Part of a small language model's weights: width 192, 9.36M parameters.
Each number is 128 + 32 x the weight over its row's rms, rounded and kept within 0 to 255. Layers, rows and columns count from 0. Numbers have three digits each. The size before them is the row's rms in percent of the matrix's.

# v: layer 11 attention value, 128x192, rms 0.273, rows 18-32, columns 64-127
# o: layer 11 attention output (transposed), 128x192, rms 0.319, rows 18-31, columns 64-127
# q: layer 11 attention query, 128x192, rms 0.252, rows 32-63, columns 64-127
# k: layer 11 attention key, 128x192, rms 0.254, rows 32-63, columns 64-127
v18 115:116157112093108083127106110146119086113100172120108120174059152132146083176081106089085146131209138140126168163162157161154153113198091166116133151130147189103141150137126085183125068133147138
o18 099:147131144160085109112151114100122063141119113087086081100130136116108125128066135140108165088085161099128133206113174116136109060163189104065119146072079190135177105093121082112141055095106154
v19 141:135092111098186104176135178127126135136091153209143121108138054118230130121120137154147115088109073124113052157144173160172178089132104127097075159078070158111091125130097101104095124152134107
o19 104:140154043113153120185121132128132197139136141147189107146147150160206078087088092130117092115118120097122107101074118120134133132185079127111064157075131123164149111131108088183097111177117096
v20 131:157114132138104140082108094139182168144119114139136158087109109135110172124016109132084156115167114118127164103092133110110088161127140132092139085162160105131187162110112123131142110152127228
o20 101:107152137078085117142091112137101136157145076167142094086043100154133124126117085100148165144152111138160108117138143156111107151131161117100164138157112119141117148140110168137137120110098144
v21 115:105117099108106124147121118082084086121172132107158148089113150164120176097089106123130104161104128151156061080084112166096148139140148186189118206146116129115116117142180137109111126119077121
o21 096:152124191181115179112120148085140103154142111144142137102181086127146114156109119139094143081077173146117052174063161228113162164077158144142104105103155161135111119143187128094153102188125132
v22 132:159130121122135128087118139102100046102144088118110127103142105139124146174111130105153107095129121103174154156189144094058103103113136123157203108138087114148131179103165160148130083103174028
o22 098:158127080198116108097105143156150094135113105150174110121150107151114125105151097091105120129107124098116159087128132153088157103171095095175140130125118133183182116145223138120117169108120045
v23 137:146150128141113127140112097104125153079128078089148157138102121130089172124144118106114164179104097149129134098094137117116206106112133108116162220171150136124133066117159136126167189160145193
o23 109:203150169204178166181094109121100170096167097169130144144123097109136174080102090083099126133130139092085110086151112110110120126141176091090166181141124135080104123171191129142136202098121130
v24 145:167055155124134111127129113139089117123083114138131100138123169122091094112155120114110109077141160088116148112148150067100120106097050130107072097146081142124078094095129107153106122097091135
o24 106:085097141193186154109124132138117114064075152151142130155090167103136156097066128110149153121096129074127231099091104117094161117087117160077073121126122158115033019066088100098140145114161132
v25 150:150082147099123087094090107124099160117115117146208076082143181101143147128101134173101118087126136137144103163112069124157133041122180054111122148090088139146077100159146149075114106097088084
o25 101:135135135126075120082097143115089171091124087093118141106160165152169133154139130167104105113171099097170082131152072128153121092142114110113084112193096125123133123131185148084078129116139095
v26 133:142143069129207126102173132099087186144129061127147132140110177058122133131096163125134130129174129042135094121104076166131129103141127068145049095116121111081091097116109128135133122159147138
o26 109:164125117099139173133165153110066144167121083102189132171104124087149099129154132091097097119152124118159147093170146145120152098140132123140071116112129090085152118098076163139157107168152130
v27 137:136069157108108088128124157135124087128093098108136117126117123107123118126110121117132092079124158118067131100125116147112078129145093110095142168079144173160123136160081107133142114175072114
o27 097:127170151147118090100104099095175152127117117150124088199143142156163158169139089135123123138064117134060136141122177109103152149090106113093140051110109174192108088145084152128074139180118114
v28 132:073159119111139154139115121144120207134183117115139093147080067146072150126108134097208139094151134067087117131183143092147082136112157117136138141188130118127140136107133179132091155081177154
o28 096:144127118095162135164154074143107155140148127149146125151090067120130151099171176179153105102109143107119144134102105093140083135056160097160083144154161115139080142105110131165148074087119135
v29 122:128128129123141128113094078117100081134103132116139157098150132118148163103128173151087106102153138110161142098141166170118130097180168170105127218132152178154124148152119096093147121175088094
o29 103:108137134172134099134070116113105075091178127113151132100137200117119140147073137169152142174167142139148202049128106137118143136138160099140164181108123137148133121096121171139141149131117114
v30 133:094127131102092120094078130106160132055106140108130136075163105130123123133074142112140146157067099136130080164136145088082109101106088161114151138161168089141131111095143115089147121127142103
o30 095:105077139053131121159140177089104138142095128151169148096163118135162073115101091072106117124090143191143141105110109088144130112149153127148202138081119068110082165153127146082146111167112120
v31 120:103130139174146133187192109108137184080138128120127082161182127080126100091120159123127104127065085184156100144126108128167136089162102114122113124166113090140180164114118117169073171160149175
o31 095:112140123208086085106102127157112106153109171068066160158192094099144168106186132174134106130128106140178088132116137127154085127167080095206108173109072173152143122109111113156163118109122133
q32 086:085095148057145181139116185133060148123120137101130066181173140152070122153203121152135158115132138176152092120129136149116130133078072165133131149103181109163125119136110076163118062138092078
k32 080:097110154139081186130138112111122116129136137114139087150187123149091116150115113128133179116101136112170107097105122121170065092072079154187126147115186141189116138143114062185101131117121138
q33 082:144124100074155129099114207098080061131080102144159132147148157103109136121123122143084136108150153159143134148056168149100140115092113091147151154092160143164105117095128064188089105120099153
k33 087:092142155177081170185140166136083069161105101164140112111102147112136128142152119120154158141116110145173105142062119092135115138116098071229131099120182099135148128152148082119142115118109164
q34 093:125103105124132129193126098108130141150113109189069163160145145073184104113124108087148163131143163158156121117096097156143149120171087136145144119128055163100152127150181141156105170102096125
k34 093:147074095054180110148170130107150169192165140163135131064107135215170151160128163114140131077125119169124135139071125103145162133130130144098111114170090105139143122114174094173108130148080147
q35 089:177159119148155139143115131094141146125119146157048127137120166144163103122075168131131100148107105158085105160148143119126125143129143114135149136142140114161131097153145157138074139136145051
k35 084:112133136113148127129132144089089134119117215146094181169153091139145135116100096170135132127096141099102136172188149182144137140133128138096135062136111129048149124104181138164186087146151072
q36 080:087152090109129113144107105179146132164103165079097112151139072125160175101169156155117100139139176139125126096212054132138108150089132152100114145162106107110114131110124154104095134146120099
k36 086:098109115073171132128132104099099160143159159154135113093120103163107122162132162123118093113142195113136153162158141139135085098165153110038091111155110139144144138083098161167057074191030045
q37 110:147115134127185124135130094112112121147113144175128115240122115100102078134135143165130095102163106112124118159139101126151120151097120103105129083054123151136123116079134147119118115116078139
k37 105:111125132133135076124073189069124111170123153185076082166112164122125050110154155086133130150161117138140105156085117063145110117098111086143118092115105157118110093081171104102115071127093086
q38 109:167150138154055113127137109136104173117100088148092081121131107124111072113165106152145146114139123125133138160148121189113126162109096127149061146099158096147121163140110119101158137099107109
k38 110:109082072161126172118088138122170154112092153128139063123121135117121135100128146106092138153177136093075156134181166123174155201067125117174164151075119111148135088160112142164109080136118108
q39 105:131108132195109126140172171105148142114165139126132131139107109112152105137142117120091108141080113127197121147107150150130074147164137095166143106170160139137177130093097125104149142191145109
k39 104:072155118131116156090113144185139111083143120182120175116202146137178111108139144212070117150158092114169116108110113131053114092148105109160136164172063103117134173126143135128177089137095107
q40 102:112151111055165116192116080092137124150106119109132132182116108161099164060154107081124151122041131123113099170126113095106169142113080152121103176164159090099105022148133172172146152125144124
k40 104:165172062099133153199147151103116107159038127159146072138059120111114130119165113092080138053117167119147142115150138084121146119091128165130154159117100145135083091122166134169197049109084123
q41 101:214152100101108093171124095129122165108152114097117133147087147149167108139140067098139112109071114119124085144101117185146147139156173128120140127111152127126108111172132130154180103156144140
k41 106:176183105173134179126119133099090135101132147117156100049154138121161119152188132119119134129119153177125123081126125144118152093221098133105157154134197167092135037148124151103132158217169131
q42 100:095140103073143178176110110138135136158120157129141134139059111152091100081097156153139154135175088145109117139090087118044084034138159100132100121120105089144115138125154095136125150117165162
k42 109:126099125084120097124154123142114124194085118085102136100090134224120167092112125104164189128083062103099163176118139157116098155172139152098142130119096118118134103133163178144138169153156188
q43 098:185112126134106154115159125154174161068126148135191097119116150155093119074170190149118181208117172125113096117144133143100161192139133135110211190131100168160146148116144122138180168083116155
k43 107:165079124107087144115087103141197122061113109114133111098118125141127139099171178159136188171091146120149110159127160132153142103112138172142119159154153128117118167166145129092135124119128146
q44 115:178157149146094144103112126155098124094148200138137149100114118088103120157106188138107116134122092102159227165141132145065132129146165067091060080176119115096131127148174125108099161127072077
k44 109:118124124136137156071127117174141133088169126133100110177142103127145139109125143124113118155103115084103132121145197162113106150146191110102107116112109118142128146149140139087121199114108079
q45 104:144164096160175100154139119130126114160133175146041073150148123073108127149121149099162143074123118145112112109102133102134152163157124145085102121160152165154110088148175142165167162202076078
k45 113:155169085086146095136106102167140105142170063099143122148099158133097122105156104120138121072179133190124138101116110177110201158135152179164117135064210115173079102078127158123117126094091186
q46 102:145176128120084119086153063139158103101105144123126159039157137087202080174151177194162163132144087121089092131115118141148122142124108144124079126157137143177177115120098112186097123067092123
k46 103:113101159140075103134132139152183171078133174190113081094167136145142119136148091149151168153170127158131113145116140153097142157122149144133132142177087112083119092102122134124073151171096171
q47 103:165144133125143183114181161119180116219115112095081153205124159101102160194156153142094117083147172073086168125115180166128136154148095150145159119133167143163141159135160128114102092142141075
k47 105:141117156109156109146124115167129157206120155079143112167086137148168159119129070165138129082124116092102145120164133125153156119174135121157157139135154087149080141121130106140117079196123161
q48 099:057146139112155089133164114088086130120126072100100106120128183086100161126121166165166148120136093139175136184046164138131095129140104053134116107084100134147108106164138138150131150161090140
k48 092:119150179147135132143138096110105076178133099144177129116065131174117120129127190158121168103169104137157140158067112137123032093145099079164133130096139147115166134157145076084172132156121171
q49 089:071151157140114141131168115128075151102116131140062113092106167110139171124066156146145140103166076098078107109097105143147133136077130114173115180072131142151149175141101125150119172150121158
k49 075:114159177137139164182159100119070116121091139158124138092106125151133132087066136158154183094170072139137163121099112176162069127183091127091145163118165099115149142145159106127139161115113126
q50 092:194124075075155072087133107145113156084130111208088135086104156200121099131180063094103126103080127126087183119139113079159151141132145122134101109132139062071109129106097142113132112112150109
k50 096:203111046146170143109067102132120174113117160140108101122135142112144131175134084116147105116107120110089187074141171101119101189123147118117160059130110086099108150113126157110146104131148072
q51 091:133078081102165092154120101118137164154104162077104148143158116120154137135144118136142066180167130077105139116201059112127153146089142116085096117166102116119158136117099086131116113157152151
k51 092:157101114116182142112131134095155164164133170096133130151100115198145099180147139142105082116141164094089136120203107150111112124158169138103131125165088132098118090087145225130116127169105127
q52 089:117209162125098179114130182108174162138145124136118101120075121160124140104130191136152172114156110099128119123078170127136157137145134100187106176153184112148071162165070106112069144047094086
k52 090:063111148181085161160119178172132035118117184159140103130132150078113127109121099149183130091136118118173097137064145100081126157072106179174126119111161081151108158144154088140112114084152125
q53 101:147153134107217144131102154131094106192126146125152149154151068177134160093141184106132121131177103129164151162085183102136095167121192148124164050102110103104142148114139160151127108120076200
k53 096:120195079127152089092115128080128111212114128088133174122109159127141135120143169084129184134102090148102069144134135121057165171076150146135100096151093096072094141132131192157092140142128159
q54 103:129151152123092173076100145147082098106130130118134087139123110130096178136174084146096162112116105115093150098144113153100162084143184110164156112133176101107118155136062124086102148137106082
k54 096:124172220126110127130087157105108132113125137085169124107157122072156168083140122109060109129117108110131100095158069112092116044109152162077161102097124124113146129117152125118134085067132139
q55 106:108118124094171120140124097168156100139127152057138133139159168160132118105153155155149130138119108098134122119165084113154135148121147159118158101137159080112090139220159189079157148135146151
k55 103:169098157119163168120107132117061094123095191179142154126112142141156133093124111083153149121149186163120108064182159128103149142100165117127124130125137139157140217153151047135110100148154118
q56 105:079175176100143131194183118140140160135151145099082055101120141136111178133132131141085131102109136147153219120142141126185151180185181144111159162184114110148109152120083142153123104129099174
k56 102:068119136160133208162136139095142125088161159008127122153149092118120130091106103161129154112126190090081116120195146065161125185161173146105133116129181106167152098077108130109154135096124121
q57 103:148207123100163183129143106093113095140115084112169103103161124122152118152107092077149139193107117124129168112108156125143085163159105042114095116098159116110169189183117098116107126060149146
k57 109:117133133107104174194171073102079095115112143161182103125047139155159146119120083106094087158050142095132129133055141068127189105133130058105092142156151169078141147181108100085104128097124126
q58 096:137130157110140117136103111152108094188175108175108127170176161151195112115078160096165172106112157141138128183149174116110116164110148092113142143119104126163154101186138123225076162176082162
k58 108:101120116110108150088180056132109090088173139171112103168154133144146144108069148135119135077165184144142105101150172095179061118100147136167176099105190151175154138154130143129127137129156179
q59 104:149143146128185151114196095158126133126183124123118124063116102206100145078108109178093105111139126103095128197092140093093111126105127133121189177183170083127106141107135144158122141207146121
k59 103:168167158151151156088168164116133181117155077140093158156094094047091034100144184138135146139156137152079138104130137144127074112178141121070210121157147091153147155107138118168136098147117137
q60 100:124157132161082129122108141138104078136132132120104142105173111087157182176138095147075155141093135133110065164117101184121123118128122078143109138185045091089155133161158110196126047078126148
k60 099:136181060124113204144112202127151099133140157134137109142130101084118105133086124178081112133100178136135129130133126180085134133123122183158161170175107100168176117207053123162127087103103177
q61 109:160126115119070088110162174085113161116090146103140111127120148152123032084170111091115117126135136113167129062143173080166118211124127152132194099088157168158120115102100202151145142094099113
k61 104:167142164098161092127097091068105185113132118128105174119137108176161111137168089104135158150104059129117163110107149115160100092100112091092126109057136083160118132076126112165057090110135156
q62 111:166151165095118170136112162100107171138152109126125091111170113167165160155139129088161193129103149134117125177128158145070107131140103155179170144158133154119116127172152099182131171158166126
k62 105:124113196086109134190131187166120134140146143116137097152169154074102096151171163066097187155124136105147156195126100160108094099169134143093102160193086154100105117168099099178111172110078105
q63 110:163108126120219109093113163175156159110107160226146173070140123075161164102129066089128091152165123096133112140103135117187148120129124144122127121154084173080110156158109158132073122142139109
k63 100:168101131153121113092111137177126159124098116174114142070141119147117128140126099145101132141137161062149096168137134084168120174150079139214157143146100103147110120151115167085139101069104178
v32 071:159093163108125099103155149166163183162042208092121110176153112126122171044087103134096159131183116120155104124158116111126166161153139117119108150151125109135076092112122123142132163071137168